{"num_hidden_layers": 13, "hidden_size": 160, "num_key_value_heads": 5, "head_dim": 32, "intermediate_size": 640, "vocab_size": 8192, "norm_place": "pre", "tie_word_embeddings": true, "init": "trunc", "init_std_qkv": 0.0328, "weight_decay": 0.0, "final_lr_fraction": 0.1, "doc_mask": true}
Each number is 500 + 40 x the weight over its row's rms, rounded and kept within 0 to 999. Layers, rows and columns count from 0. Numbers have three digits each. The size before them is the row's rms in percent of the matrix's.

# layer 3 attention value, 160x160, rms 0.226, rows 82-95, columns 0-159
149:550517419549564447473538556483489454531507507501458526472501526497429524463526515448481489511436496517448491506490526500559520506522501528477495540421566477445523491522420459492608519522505522474452466466491464468438470409473592504514425503499458457490546534515515501597464481431474537525544542524501514529422507452487493502428497525496497486450536427500423509520475508516518498493510529464411464513536526532526516519525470509452523440561449459410530586515468508453589520495519450
114:488484522581466426596463434506512533481516510489528518518561544526553507476464501473528499456548471536518498513391509469540423457510500538499491468576530517463538508611498423522506483532450450469496496469465501518516454512510493522498490560476429506434579520538523451495457546550504511447451541488499548425550481461459518489536517480491537483495536460468510470472478490482480427510548550520497524586563418513515505383436444547400510506518484470511498450468519514541517547497530487
124:477524481500515474526517515461537544496525480536570457481492537517492524545492500480512519566514510477515440518502534611467496393508539490508508488461488468490506537451494503520428466475505480529554472485490469401506582551523484439490463404499441455520519412546509433504493457561543454442486470515487517576455485472475575508535469429521431465571509449497528527459487541539474432541521499520439467509473499412575490541533486531503505498538515453467585467500485607533455463521516534
135:545486548468448536526480459509462507492470484474522479555514510500544537487509540510493488470483500526466528519484448491529418557477432398479580459493425482474489524546530467451510481474501461517453487439528444514491523466517600478475534464457525535461501637531559480432551510449490554448444509436450493487580527488524534552522501551502542446603418471457566474485478435491498477424508499526487486513526581510533517523531535497436489500507545527502513459578461521513502528483472560
129:496533460516564547498494505505520550429487486498498505454569598522420472535478553503485455473491492478531451500555484467495444442531486496571466504461486493542614593488539472522541524477533472527569472414501510498507490457501541518429507456486480460442552530492466499493544471502458508530461486418539567457498464436487489526512550456506499476521538528514550420469466496484509453504496457542525421475448500443483440501557491486432529525524527483537503428597448522530510550597545517
125:530453515482580536464450557506451498437534505470553444453512552500506536510501544549486484475470491388548540465488498529514398500491527509510514460450441517462557520468459504533504408434468482461506436507498521418486507547564468472520541565496484525594442426504418539457537485532568522524499529482563548448502452568502512519518500505538495494543549467424529479476488523525497469526484508564481466583481505483501521528499510490536522532497545532544458591523456440474495576545508542
143:482525463540542529536533501551513475546520493576561467475482445485488522562548505479508519556431511549426464458554466508576566448486506461616495529416510493451468460554496507491521516488506545515507498503454475491409464463489515560441511500599580465473550532493464398489483435510510489511585609476507505508486515470521470555571496494478542596463524528534487438453516514494481457464510507519486473482505516511507494460498496402556502521524486459493481427523518540512481546488515469
151:528449571532498465571502473513494527555456484536495538539568505538437465526577410409480416544463476455467522521514491424564487549543514500542538529467517478434491509536438472466548552526504499522456564502411507455496412503509457506478518505485551523441558512492478442509403562470551515522560518516505480516472467489564459461497477526482507551496525474539560425526425487512486466538481465470482481486494446536581523513538428431476516536513512496517466466472475535506483578468463500
133:468548523440469554515528493580504550529563494518495517500524486516489474471559532477474617545472508501530559489537491494473562570482502470558539468497434437479529463444524521467477549484493497513487472481545483454473514442516630501458479490522488535513512607507475568502585502480493485490526433431586581452479546462480456489468479508404455479478550440495531523489506429476467491586504470506430559502496566531515509489535467519512441490482535501475494488486533548531514515410491516
132:525510504466468488510532455517519569591451447461510544480503444561477498522502522417424556500543558447483528466433502489452456510458540521535472558536470489510477576492495498551478476523499434472529544579554470558538539507499440545526476483489519450472454571541576521418570485498486482436397477490518487484491516452519488474520491512516488415566585551503477526521488430482538519524482565463428457590530520532524470512527539534483527537528430482538449504520538528502478533528471474
130:459477439572505458515419504484483518476444488464503553482480490503590518491466527596450490450474510464540509484445463452483539513461500536470482449437534542474544606469507477501462474541459454461527459502494436519569513485518573536530535464495545516484462508485409503503513523490454473515525438532508449587568457521513577471488505537466590505519490500518551527502544553413525422471497530473510542468445600495534528532457471500485529474531490503511554479479543583537422496536522487
123:520495579536501512495427524504546476520449519494516523515504534479528482492488470443556448485496426492551528460491499536528492501482477449476526453405469502516501474578525493515467522572449486522435552543458542402486472500431495492452542554499487480499499477473552484458475430491490440456531528550500505546553497570551486473437420539640581519548449496525529502513463535520530488527510480497554508530564496534465499456479501442464533495458531481540497494581450511541562428576428503
122:528473517551528544498511478427443423528516490505549383483533452456541544445521472455504600458455503496543461522535466594486491605556512524481513523466513493503467497437518559470519551528483515505507531498542493475542465541515495402435499481544440491455457496519485431558510481530532554450469549464477434505547562552473513524522476520513435500490487464448411529464457435504528571464470519473481466436470517516487487506549519535495490500470575581492479553501509429448506490520513480
132:480484495525549444475556567531508435507499515539514571519511486596536529421514485533523498506417483522538600499526539468493491494520520542570472435493482499513535500438439546480512507502491545469495516553540541483511443563485494493512446515499500527453456491479471483477509517524452513501553457474580470573423490470515528443531496564451539566459496506505445427473540596459476395515470528446526494475544487564532530631491528467547516513480550492502465514512501528458456442470475448
# layer 3 attention output (transposed), 160x160, rms 0.216, rows 82-95, columns 0-159
163:459518562471490510515493430501490507469504468429545511515525524548529532550498510516486419445533556526528550469490530498451510562430509485455534527549467539536475464446566489426428500429568487501513477509559563558561539576502511451505488525536613512495504400478530476431523510567481466475484478521514518538540484513518492544563502479520494523511496552540537502411488447469516510501547484563577504484498491464468481550509497530522486530513575539490448422461454445536452439462468580
131:559506448495432544509542626533421491506557470484454427471387520492556472489511461486544547546507475478458501492560489520527511493473488487530516502509443488559469500480529472457491519500536460524537549515529456403466568490542511485478521454511511521518466520415549536512512465502544501567468467473438463590483517543508448515488492466507540563479527536491456481545536529445478537475470458489531464433368492515520517556512494490599497522515441454540525558522487501456456442502478523
130:582445517468445486508548478513471468491490465520474558450499512529529470525562456544489456391449479487537541517510464486519487488490521504496568496515525527537468533568453493497604502468459538501493592458448502491506479444493442524477478580508554548484509527508555493551550494480479539487440581520492428463462531451580512466475452530434550565452501554520503429512468496509436593472543449465502463490556445540452533520531541505543455513504531503435488462508523448449552516432470482
160:479535435455464468490479479490507481482540502519463483454485467492496488505481531483560426602497504530521456530468569500493517469543522515503440507562511536477543475403451524515513473531525564409512475568510538551483512516470440555473517538502457499579484446472422521537407526562490468602576444450527486582462478526462488503479493491535472526443537524522446525508532547468483519542442534483470555427408454499519451494453478483508466452514451494511471482446497473449535434529520436
148:559475482505431442527542511548541508536515529498529408544491443455523534471473429507515527485459484518505567585522510490446624540517465476482497451550502555516383422479486502536560475549528459458461473518514495430520445457523482493520526526533522549583475445566527507510465520486545496496506499572400490536493462526463507459478466503510545494511475511486447592452475487481446511509477536442481506486509480529527542516476478503565538498516533537428463584490540500475562452434490512
137:532488467521495461576548480547479540519518488537445466550444417529555427551541492490465503534535463588502483564502467495494599442576475501499447513594432535481413470507479536480583500494458491522514540482524531532456506454462540467559492511493485516455498520533548515525488486482478402457499500555460498467509444422479518453488475522459539454516416531454470478485503505521511542467533522429462492483574512511508491449457529471470500474524440503513595455512502552566564516444510542
148:536463526486500508475497524466527480466502437452441502529547536443529486409488424531496468446520462514564513521483509527406514517448489570466547454536501528501545451450492450528512452540509451485486508556562548483549515538549519463546549516394468462539486480580506627512476575444563555471477457502502529494457541524517471488437478467518440454536516533461479513521534489460532530507483492470536564535524451484540460548513516530439511423486531558451450510564539444544544452511508503
153:502498437410520552455506555481517507511503542492501466489475499493585540485441492478524528461496504552544463528502552566403506488439488543498498447518516555590527434461546545484402506537566524517525404486611527526443514539477540507477485497514465515555434480480517511524559474534468519471476494478455538472523508467500466550493452427476531447508574550377445504538555499490461559475562449523514508526497542474510489500494545580509513463502524473522487475523494501467519419467487456
134:537501462620496471478462440479524452468490477501471507455466506472463516526458431538559439487508527477495461523449565531490484535536507555436462553519543563566507547499500535516518422505480537472488503508460511519540477509412431531558616544493494446531413476511542403530389493520506485533427534497500470581508541604495532521479519491518538496500416530482480529489485508498536526483461493563513491482509443467498507555507581455483514557519522445533473468545535544494490506507502485
142:456481527549480543489481530504523453404496554551481492528488535486498498535577443503506487501484442470515475520537489533567546526511432465464523396480494524526544498506472489466558460514458574566481454497426538477443522480510472495506500549531517499557503459463510471579457493510558529608554474510505541542510432531463559511538507491437514580454455486525536482522602533583436482482491492507521525451474538465509578436510537446406497453546518505507446495543461502501507427549506498
136:542472542465436549522564555533512426462541492524474470513549492456431449560468476416526499574558515554405511528592554547531438543544554453565520624574485510489488453508523509523485511528563480539508472512484510492507424489461424469409489531531523553505531517484522492503527444484533486505491517504518494486468506474496429447496502476541490504455538479496428530444471482562479519578538502544478541505538440530508475452516478528498451525499515471479539516502476415460525533505454447
132:474531452450464510466488492521476604520497501547462542461540436515492575492493520523448488521490548512455485532545487472503486458502541539528471453493476490423507508472491547495497491524504532459536462469534458583503486564550551487505458459505474518535558553496523574579510531511486547536550488494462474492426600398506511480548531480470434463504518543465462491560510491478411458472509506467460412528454531480465491496515475633526532454482461530430492527431525478482533608510523476
134:435506500432569458539543463510523467507519478539492540533478450521429542511496536532520492491480529496599576514453554417569527400493451516545483526512525443550529481467503448554494465511431465455477477538416564591507545496477470609517539488466526540525536475480459555484550560454455487556529511550585582517525470480526424529476469466459519488488493492496480500537504521509527529541506471527522533498540486448509462492408525498464575466495496505502544479504503538578473500533518535
147:503502492500483541508453463468535539447451464558450462497522536496541434556507513442484454519615458474435416506488516534488495535507473458468497586571559531553490498564527540529467535422509471581491426515445508497510464466467519550523514460478506507510502504520581538519566475500516481482484581504441535440577446513535439567515497442529482434520491472548477562495514465505497585474494500532447485527536531435473477427515492507473477529515450496480472490513486512498514585523541607
# layer 3 attention query, 160x160, rms 0.19, rows 96-125, columns 0-159
120:530519500536500500501521481491491492422500540406493530465550513524513499512483477485482422472548475551543582538467517494514480477524521570551449475536477519481525475486483520459467468434476456499488439520432474517506466456492497410483567591509456512466406471512493444531496489433546442488487538396541538555531450493508566584495474506534438421492438524550471532519503528502568469453471476500517507491497466512479486479499502505511463536537490459504386511532574534536416508501471604
109:485533440575550474507476463502469422518556509510538484524514504524488477505430494578481427532506544567481442446503575434442525442497482493460477500477500526553515579453568474488489466522417400428501546533493496489520493532501467487467529544512530427493517474478534547547477531521565480535487438484527447584471495494520453449523516523484504424493524555533448550532435492464464516504485501475511527478484475469407511538442471531552486462581542525451468468546511582480508550461450546
117:551447486503529474483446464476496618545493505440497464506491520487506518440444528453507537524537534558482500550482421470469529446495542522516428437495457471465546498478559562505522454581489508462483528539468511514475545524470516467429436489514518504521512468558501479536510586447548510472447599435506497419462520549478462478481475539525483458546519496515497473520588553500505537416511513449437445530546564529583426502564511516540486485455507571479547456481547490507473486481448494
110:516456506447472507520490496481415518501489505521452472482551514588506538492388469499530448558523460525482502470506481428548504458494498450469506495495465539462565507541461497507615456465487552496460543523480454519479462561490474469526522574534599510490530523523500464515517513480541414468459454518547506510458496526517535486551492518476369500554532488540472505526419439500424530512416448440514412487536532496532551560487471490479531507533479541505524506506580520467502499410471473
110:358548458482498524447475497475497470616511506470504479556516540443472447559578516505516452488513452451547455495521489574527498516454507460494533537495470461472451425500538550478491503538551473509519521501527524444536473512497538460538491385506569460478500536509484458568537468529530514531543467543533524472455528517444489474448509495535541490394442506492542518502517552471507487470477511530469517494470508465480532520471474532502470497470524450526402578567490468418573574525530462
117:541479599523491514472503478452493465544523455483495500545544562523533507519468451436538481521557493509483491519451593447535501498513499441492544561508538511525583523467484545537503451529426548481485546547465440503542479496408489509466417489508584436519500516542508568476492576484598547516451531444546496496464539534480482508464475507462518485486572487522455438445473559527478482501502519399487552545474535454490440539498487443529581471515549580519460465508521479471517493439460522
100:545482594495493496501488445507460513446474490503537494525578543530503499472484487442536554442477582549503498518503515607484494489419447513500429493523485460471490495429493581516513476495546492540496506493482555558482536430494561507496472533492532509508494472497440487534470574504520440552446489456449454549472518562553514516420461451462455487524551458488500426536506554562558557498486508474474537556535491534500520490522512441506445541582447566472521508494489505452472397511565420
117:518530499480511472484583435511519503511522529536479516413480442501435490563517526567455499515519469525446550415492498486408502511490445561480532516518576484444492486537514494459453438398570500497483467499541406483507498494510507555495543492469511527482487453500523466478491463443439508505557492470559516541527548493461507506474499455561533482577505491530466530571470538504614478530497530516471519447536463532476435467516509420524462570488539446412500543446491549496493571463568488
111:487558497535587530467432494476486462509476500481484604507533512522501493528486465521513481536493460466523482446549508501435517516444404502551469508481519471459533595532604445481492458473525510520456446488528467446531556576486557495507500511547518492494519466477533544464530486437555535469464423459517531438546563479520534604538516426508437508537514476517503506476521527531472504460483482504509502475549476495526523549568426457516517561416574445416534495459482471548532542517537444
107:490444407487562514572482531544498571498504462461560519570496496524478517489523490511519476492481549454611514513499415519433513429556472468510470469500543555549533464502451545473511516543521445466464509538527508487532516526477450427495481495543549484514532507492457487531490550497509446457504545599533516514531501504471485452524544581473506488480487544492545561478516431494597545506525470413459561469515578513481518516438486487461564484548415522516535443538455530570540434467484508
112:520508505480479538497529532544563458503450519510465469523521452496512505564522462515486402529431479460466512497512481553500579524568497510526493467537483548529487494438454481519569477442513491532519454572487530534519558469413444508541503428526628516603499479494452566470482497572444507521534479514496515473521503518444500512477499496492522593426548405500493490531542476505531464503513516428458553424482514497480517461505522498489595502577449498487447546507497439582529495511537516
104:542498527465513489531524450454551536492513469548490507406442400490414488467529498549431477450481544572506569479487509535503507476495436506444560468451542466486496527444557536537459444474582543493484519533442507471482490460587449513500451582450503463505487526464512476502455449492467556508557455530469524501534522484410506557488464472524551474523584547525530502478514490528535449514538525463501478546540608536540449456487537532454497456503546525498488484404498529547537537501527522
098:434489515441465486503425486510507470535504423480491476431454456467483462541550538529475510450489520602510489459463473528518430512520542521567569464492521587538462461516492531537527508474496493523556512491480577568503491420503484546585519443420455505539570565453454506460495443492405505535501519528532537481492486455442552531473564552540559461504524447433493506470474524562481396511509513499528465488525544500448519471456541547468484448507490463480518513447467463546521564503515505
112:468560481426507498481464525453492430495441489541474464481530517528460498470517544489567503493549484516524494508464450540500520487504530486450503468456593340442546539496510480466465492467471542546492507475460543447480530474517527544517551512499542524529562538493492511480462475464482517467501501494508471552530637474509509549475444502473475506483455469496490509518526562543536435563486585500504447496562528584453525559510500468453447495498513510514510484428505378558461517562577502
133:406525458441527497544540507487616523499530477521479492491467468441477474530572523465476545478444440496485499545538494505577484492465508547475545504463543454493420460486510530514415557504524440484529475436552556535438490485531527558515529431477422491472475506466533541534491466504474550564483441550495478532589476483433481491432510449505586528514483510438546455458536535558483488484537530518505459526487529546511492500470521489457436454497548410536525573478422508517484509559507481
106:512456471516447473519490473535503500523548493514457474518502538561555540512507469548444511552458533490548469485517536475530531494438516413428553487462460540586482523523465511495559525550542559447499445550529499539489439570502475544543475424515497464493446553535509557533446509487550499506493485546548497507513512474544459505516492556469485503434480528531565498530419418464479515488473471426469546524499542522469485481503540460507545492456486444416483415572545573481429484419496600
108:408482477504539488517503454516506550515534487505537559504432501540495522477489566514460487538474524490464518494460478463562470503453518471427487434393507462472520590457593490497520491455423553523538495481537498566509482526440550624520529520511468496502491512493478528536491492449512459534493523529516484417470512499506489511462504553438467456450443531656527512521493501499554494401525505516486540487557522516524503503423475475536485477445471450481475492564488538497496541415448498
117:461472576488480423503456458604558504519491522505575540472497524571542535462515474474470575515482513468432512480554456532524421513502516534473451453555515534452490533490446498486526518499516498514440475592510524540486501551514552521458478502557527530554565491523427593490465518479521480480479532472501472525485492484518505465551521490561419492516511450518500453508492512524490529490487431494484486533518500465626541427590516423531530437551499508526552488511470471469466456568434426
102:576547509536512502523487515507533494516515431420468446478488516450515502479546480498533531500515515496514480599512471550512536421513510610545473489566526512528509499452470568521506505476525444478486586446471449498420491455530391529467610516582504501537530465491526525504504537489607485519492515455525440574499500459478447490505467498529546461462530467516463475514528505481530449459530453506452470493480574506479397540536496518533540512527428439505500515554508507508490457553414500
099:549456494504539466518468548430500549531454489509589478540495529425482476511463485497595519452507526446523517544508496554531539496438434468477520437523558452571548482537499485528491502512460471494467525521484449455479470418528492528467491486559555451490499470534490463475507530502515549432409548521461501474537567537556403520468468436531517587454512485473487473489501564560491505455498544564559548514508468534523467563518464438504491539494474529446464534406493467469574432490461511
119:585486510522500485503466466507552465468480503482461433572491550506440535464450522470484551534486478433515424531496554545545515535462534485450504541429505522536566520539484578535525496500588522540495507479498471449485483480487421413509478443473516450508430536450543512555492537510601517484466413497540458499519514467517485457499542560426495510454552519450551445490490444524435542482502511427458512458494523420499492523479483425505467500545520541531529466511560485439506481420473564
108:552537488473461515511537497495432534459459511462532521486503558495486579563538550455506519475537478557516543441460505505509485532569535532528549441546515527426483505501456535447396516471471482489524504448539472476512477412545502516476535530500512572517481467511499547503459399456493543497513540557519520476488514395476485539501515490489515493519463507439532541456521565440583473510574551517504541407504461500500474467501524472539373540454511468447437543474456502541539474461529565
112:505456563500463458508528560525496548571465516531500528530479513496484517490535529588429463490486505509469507511538539549534458414519516439507563471540476514415498492507603576478449496522506528455446412498564526477491497500494499524545455491528519528491517501535443464584517465467442617514462499548534475445521561552430496450400512429460502473527477488462547582455527509484575506440508526523498530506480488540513450481513490485476483471497524438440506480495464460484467595505466465
131:528508448412437492496545512527475536540490500485451494448439410472470475496555519546513517412520474530488567469474507517531508522556546508523581460439565505528489539534429520513430480389534497468594533475490499454529538393482493533517487459513528525547498484474476477522503526573424528521533503463507479578553486505488534517440462457508568538475448461436450516535527519515578470471543550503536519458457443509440529482468505498499456476526446496460488507479478531541473568520517570
131:452530505468491492491597545522458513510493516537486517500479511547454515518476540561451479456523422473484525509546497504499455468479551469545517477504513444478489416508498473486458477467490525525493478451499500478522498495588542535536555593479468590515481444468498433508498474471427483522537491486510508534595520452471516523444510459504490520527406478493535547510547479468575525514558541533504440473578519577484528490545485483466426480454561425515457560392490527533463510543585413
105:528487521555481499460450404481488487445521531439539496474540513505562461524512465432541482519587521512500538476557506520508447468485496605570414498472530523440532519562534504445569506501494477520523515525515501495479542544480586447490487447510475483507487494485462536497523521443534555420523473435477504546404548534593496491541498530515497485526466575540406517427488507529477510484447408469453499529486511489521471495560448488578491508562472506461541455505569498504473452464450474
112:560444487513495545444509433481423489445486481584498478468549494482477555495447513516564552530504582473531461467510508466505514516476512463439509448532423564461494471560569455493513537455528480503425497533516508499527483502519446528509487525499558557482491503557520524523476506473512517497572496491471502524449458510499463377471518515463445533525509476590473521531552480446487493527444477527539489468555544548477525463648501516505530480558522525594490454469560520518434516497436436
106:499473391394469485477531587446455467443489479549467520441450496489463542458499488514443524428486517541530571478487473535571480521469551432439541520528558478478516499527516448526504539512487522537533491434436500490420476423465539552467539568519482525453496524514534428476500441471431488593464510534543527534531475491515502522436477490507510541482432464537484524462536439540441485508526526565536434527542532503479486475502498466442423545555511435542522511472480489508453524477524481
114:458478423474492532538512580466491523456506517531588473513515583482464552489491558477525524517473495528469568542492516518472396509505511523536495481480550465476474521473530422494427516476498453521518484455497527472523506469563529512575517532526475509508521467462470434500472484513455495532544513496503528527602524465477558527414475509542550551462466502509536512425546529497572439488486560549544531498531475619498562527463487461491463517489490463600470582506497429531498549568513425
110:520507515447605563488516414537472434460459544484485531466511429460518455533468492462517477502552504570496487487411557510502521494548477529598501489530500498472502474484489450489491484543388520468554527458463519473500474467432455539557537450480537527484558470521527505459511533537441536513488542499510479467535504458529508516484436512471470424476467532445542456477513495568567474538484515555463547518596501471592503473485571574507485489439490517518450508554435527490519547527463579
# layer 3 attention key, 160x160, rms 0.166, rows 96-125, columns 0-159
105:495524436542478486518489453595518469476458509520519480458513509455434485479549515459523470501487486518510500428507503494526493525474488506569522561470499526469542500481419445525425509538469506505532502547460509535495532489483425555407463508474443472489513456513459451426499534540512420533484542534530452535537434508462554531516540491488612528556468495511505482493529513478503499498451531456462454497521535497564469441429557509459547449368476562491521554423488610474484453502551482
106:521466411522489501457485527457483469568558435513481488479485547455494492495506501531541478443514530460578485487533494551473469519483514584479491494527565491474417531518557523528478519543529523584496513514472462471468547457423490463414501577450575481457474498446538499502484478490525476548536472518466468453522507453509499429523415543575447440504463498523405487521532467542499558526519536523493541517524595454466543537537494495480574551494495539523503515492419505413498546519422445
124:435512529458561477488479572486474559518467494586472460510559502495459515530472541522509440509525513514483524437531515503451527483495459522507496408548464464508563511576526518503518578485446497448504484456526490472528536485555553567528493528496529511507528474519458418461598582460526556501450438501462500459465532554494497458507457485457522469529491510523420455468503484480539527486541536477446549515518522572530461576405453550524490535432554557416503539456488398518494520492486513
098:468509461555543496500424455529537509484535494532461505460510497487459451484509533473459539536589444406526504514467579424474527557482477476436522539558517481526487589410606475533522557488468470515512508512514564511433497554476534504489516473586504481458513476507608492523467426435477489482507509527451484494487465423539456530478574516551489449457491532526570506442516476547522492474475488526479512502534466468549531588557540462571458495535543520573512490480527510507543507484473521
103:608503477431517502520536501542485493526495462466445488448503499462489495464557486489489536509433556551551551438502384472470422474540478484538504438484548473431411498544471458452504509478522474525554523505505457504488502460480475423567454501454583591490426510490522495481429444517510495499525486516468509529498512443521513502454480434494489522541593490483472444607538469546512467498531486458507494487481562430503523490506464482450551517587425528515485541496517500554482517534556486
098:444456462511528427462514476482414545455543513501552533538484521529456529498455542498517485540469516410480533468545503452499429498455489513519503512541544469481443525542545455480515609518515471493512467505584423521519557549491498452454480452480486519487492532434531483500519465437544444504492537527555502474495454394498450545515429534468466482478497441576490460468486455513472463457538452518498524422506493474531503505528554502571494493478521530522433547485520398446466479385462481
108:530518528499567453467552498421508420489540562455508499481579575479492487480531529563454486494422552527485552498450495506521485473502478497501418514483496545504548439491454500520457501503475526473493519502496469455560520509540563514485529535443533446506479465528510478415521548386570543488468480554538540514444460557555445447515504439469518542486530474493472526474505476424513552511520430525501462507481362529449465474474448508534487569470573490524480528501474494505543430431504478
088:432498525490498450528490521508459536412527538443522552506446565540478499504501471466480440516482536525477517476472522575554532577499524455547555427412564514558466555473449531390457499490477524528534492481548537512588506543539495522495519498493499475521485520495491439573446407469492460511470518466467549448511510471560505476538503489484445505433453586491566484527510484454499520515515522415551451495495570525541516483573384470480516500505492439500509476513516461535521550509536459
117:534471518451533438595426390497493459495459490487467472432490466569476552517470517387487501532466575542522520484468414547516491431551490527562439491525474475451537529500466538518455445512478473507493533493450502519528483459479521510461485535468484533467506445464432546498459558484547501426467486454554464543527448477498485478430571511494537506473480530435508530564571538522537502501481470474521479448507569464525459465558478489491514538491477495485570533433598530530494488565519525
114:456544454450514466471512501433488530525465467521519401520460488373469446482538428506512531428551461474486475465507465498487527540474442566456540469475459486463517510586469496478535456495469513500516445483504491484539533439454558499509481443511483406523474469547475460509491597456498588495514451538498485446449583514458519471427473477485543492469422498440460455445513558535467565465483538482553514554464516471532540547558497493478451496485531552490462478515445482477537525565490512
111:465434563593507454464503447497545546456531535486494540494548537489475506547558485468489487565539531496568479581487493526558488523502546533480532586496515531473455448513484483437546481533508570471516502529544474494453426481479489425534559488532543459503428465544447479538478536458524447526485482474507503549427510438590485501519521494400468442467494557506477478515503461415463473547464489544499509505516434485516558511534539473465394533461528535523451485474479513429567453501540499
106:456438502460534465509490471498551543454539466506505535596484513525527501494501597479537494484499467508456472447445481529520508557547428537484477468462526521508512531455526505525489510617568507423503487484477458579447530517437525495508509492485528450468557491517518496535468490472514470442496495440514415501466493512545486532450477497463457467427454523542488392515536596528468510519539513552501541427542476504493523517528458501592506522533579431526465449571454507477541496407443492
097:436557510556517495428394463505580569492407487519538517527527457500539435480527547472542532507561516490463526561419521503501472548530463523429477553498534509500497562426528468470475494555517517499567479505544400498488532522478492503519541472544499455521476446585504531482489560477437471579509493402473498516518423482545489513563449465493546548493491508543550465506441534467475483535458525518490548512553455494510540543518486460545495500520525459495456505564468588501459508439493508
120:557570532437515529538510456535506538459487517477545461521476469551490530453529526497561483612503558580448534483492436537491523520502429525511424497555554494468542548443503491526502478509532551535493547520468528512484565555490473435503505414545482560498428477445460522539451470484539509508520501537484401475503483501487444503486531561562539533547567508479491528479528548536531451497477489461534463468459480418452503452550490496536554440540426551481575466524515523486472407465485481
086:503574483504456489529543556469426482443529420434415541503472457481543520579436564481523525520502476500504482520559563495466498443542518480539540476405476519504541490524514500454510537431399506492549487535526469527573439498543554476560513476471551585484510506473491552510529540564553528478532531522505495504455445588476449520545444481506485549530500421524451490513467460568493422507508440498491428477444549480495455497505499541491493553473488511521475535534564431479490526508465473
104:488507473466530533556514504527500490437477458520524529445488508445487469548460412462509403462472525490511528505464526560580460487543509481580580595509562428519500517551485445502471461500458456520489541510473542478468538539505499402545548480470505497481495487491520509527449506521499488525489499574465534454487515558512492522487498550501459515476392528474558494547533416497534444449469534499549490473519506470495579553443547538522520464507457447583423511539402520542434489474523465
100:592463512519484523549551480550440502430474490485494512434494470507495452556525471559455446501482570515496536442466539481562444482491506577465500513495558448486456527521530456479493463489494529485431571542472542555454504502539489471523506509529538451467580496442474525503505553516455513515451428521430436458534530483498574455546470532554411557446438441503455477508532490524497428519485456454465464503492517543526479551530462539498560463468475490499576505424474543553454423441503486
106:454471571546524527447522500465490483442426581505483478517504539408483470459474550535443482508488519614455453559551567532567516530530462469515501503500449522504526480448506480490539495463396465438581442499515482438535485560436553513493458447484436467513494496523450494527560554531512453522533508485527521498487450564501509501504561436506493469454436462522510462469498522510485561485493520487472514494476474547586497469532492410477497499540536547456546566496480558591533544477479487
090:459500501565449520458565506497501558477528478524407481478517508474548476539477468542504502507475525456510497480510537537482518461402413471474473492484489500486500605503481486530536567537473588493488489501581494566452483497576537477519453524539466461445448492511416494458503538454589508471508445486481511551446528488532460467567517529497540459550471559529452500439450477461466448463526553462524512519502586553424415487521509494473474511482541523504597520474451450461489473429475479
103:524496566450497487502456541405470473456532502547459493506472474535441605516504556577490417481480540563494525460480454465516515475491515499477512490492517530435521453526483474478490461459517523509483463491531489529581495512549441536561482589540522525504541507504481499483569569433548552440530519495518567482562510480495523531506540531537470460546597500494503584520553477520499441557510437491596473454492512541479499516504415426541512533491496579490526473485547438495469547514424457
116:460562484571525548524511529537500510561565491552524553468522505499516521561476454468540439432508399481545490498506560529538516510491542478471542499501532497500545521513469505477507517499488530523421564407511564512554553536491583459551422509464554474460502557502540514568481487493596483455505383459494553503507526525522519524530460553557515504465437484560469504461518419544500476527453482507499509478531492539513485508503506510491540486483504485550461574534522387492386509520493533
100:549571518524513500499517510515537541596513526482514505576497475471462509539524468520530526542465497472413531492553515548521530571502498556519457534512528464540488508528509488494459543510460506566514514553476497377522529555505488530482497397497427419563484505551569501514488539549515579544512467462528520549545530555423556498412554527554561507463431452481513487491473463521466533494522502585509549540564491497628478540501492494440491473493518536487529511464497459463547477498512521
109:443484530500555501531528532497551491510460498514454443509542533462517461562498501452536489505478543518530506483498509476575514508558458553509492456485422475458493449535574453498544508505397520490545444494495500448460491490424551545533463490562450496583567555571548531509517562524490526492411495523533533477488555525449594503528436533445476485469515559475450440456585553541477564486475537485495553492434502542500538510479424478508526533502478523478495531474406528485461565533506560
095:498503484470528572421418469509530501449518478473546508518515459551507497417496459499473500549546506558568535544434466458508565512535561533520487576542517507493487547492475460460520490470502545492446485486526563561540446536522433545512499465519545487475454503533407462574527477551514528500529515454479462490512498456472485532560487422532469494527524544514544526559501528466481519522435486482501543534519418476515442417507575473582547438471519460547502559583561550554517457527453474
093:522510445523494462541452443557509419467524489470481488510505427497481553474582548527554541490498461455533502548542507479511491480520482506515562531496494550495446574462437508545490483496481443577521575481527498487527487486483473489519440389488531526556485570526510526526512513485482462476540517605442487567489537482446513519486581499558536462537553479376495467457514504513511471516450474494450512556520549491464470457484536476471516472378473469448485487450439525475467582474476465
097:527573501479477474550496504499582477446464567469549480441467469421532440453486525511531494480513533607493436470486496474462506497540499564554441534494501548520517474579447514493479438479430548532504438555528500489508508505493573538446499495498462537475481408539447523497482511493518533529477504427484478478491424489549558514453508461491493496511465448544439504498526538535496540469505449456482409448569562403553468480530478438489543514487405493456517549566531548506486530513483525
109:469475512443489515417500478535542524529618524523491460483472546497513453610549488522482499503508489433507481569517486514522477537467457508470533555551446592514422444512560472540557524518432498554446469498433535496441528453461560435523543485538502516465495528519546478476476545502579519498485565484419472497447474479513510546467541467463453445493446549529488438496571517571507471482485498517482494508503581474506536540510448497488463547528461496544451454581472509488463461499573542
097:555544492533502495519491549530509619489513545524540456501435462563500487511561471478474452480519503518528516510488543444457533538526483513461513527495519546502526495414489480504460468450552491515431526497506514576508491463557469448482467489507481499440482519496474526489509389519473474514567511468433399482454415519510449540489553559514508524596532538524496561510518476535525429521474547499543527436529523500495453444422487489513543425570446578539435455530441489502494504534521420
102:553500521477469532479587501446457513534503561451441483482503426532443527486531540562454538479476454621501530498503446519488497512434482460490509531475540499448529472478448471515441424488556556539533597541507501470456519471513553525446429526486634487502487490585483508530515505559483551471513561486480407471483501436510498468469520537519504458518570434493535531483514467499521500512477468474584504530474498567509485526521534484495527451504473537472526510519545508483617481521467446
110:530527480501440505507537564497450494571531490540534489572457509469508509487557531461475521493496491529483592462458521533476488561434552513456450501460501447507550519550543431465506486523455510516565558564481462557443509577523488510540602458520489447473480483460506512550532535518485483580505465510473507409515459503449533444531567460548532481521572459535449521506439445416529492483522427477400514469463476514475481534482515473480517497418521511466450474451496509527423440458468490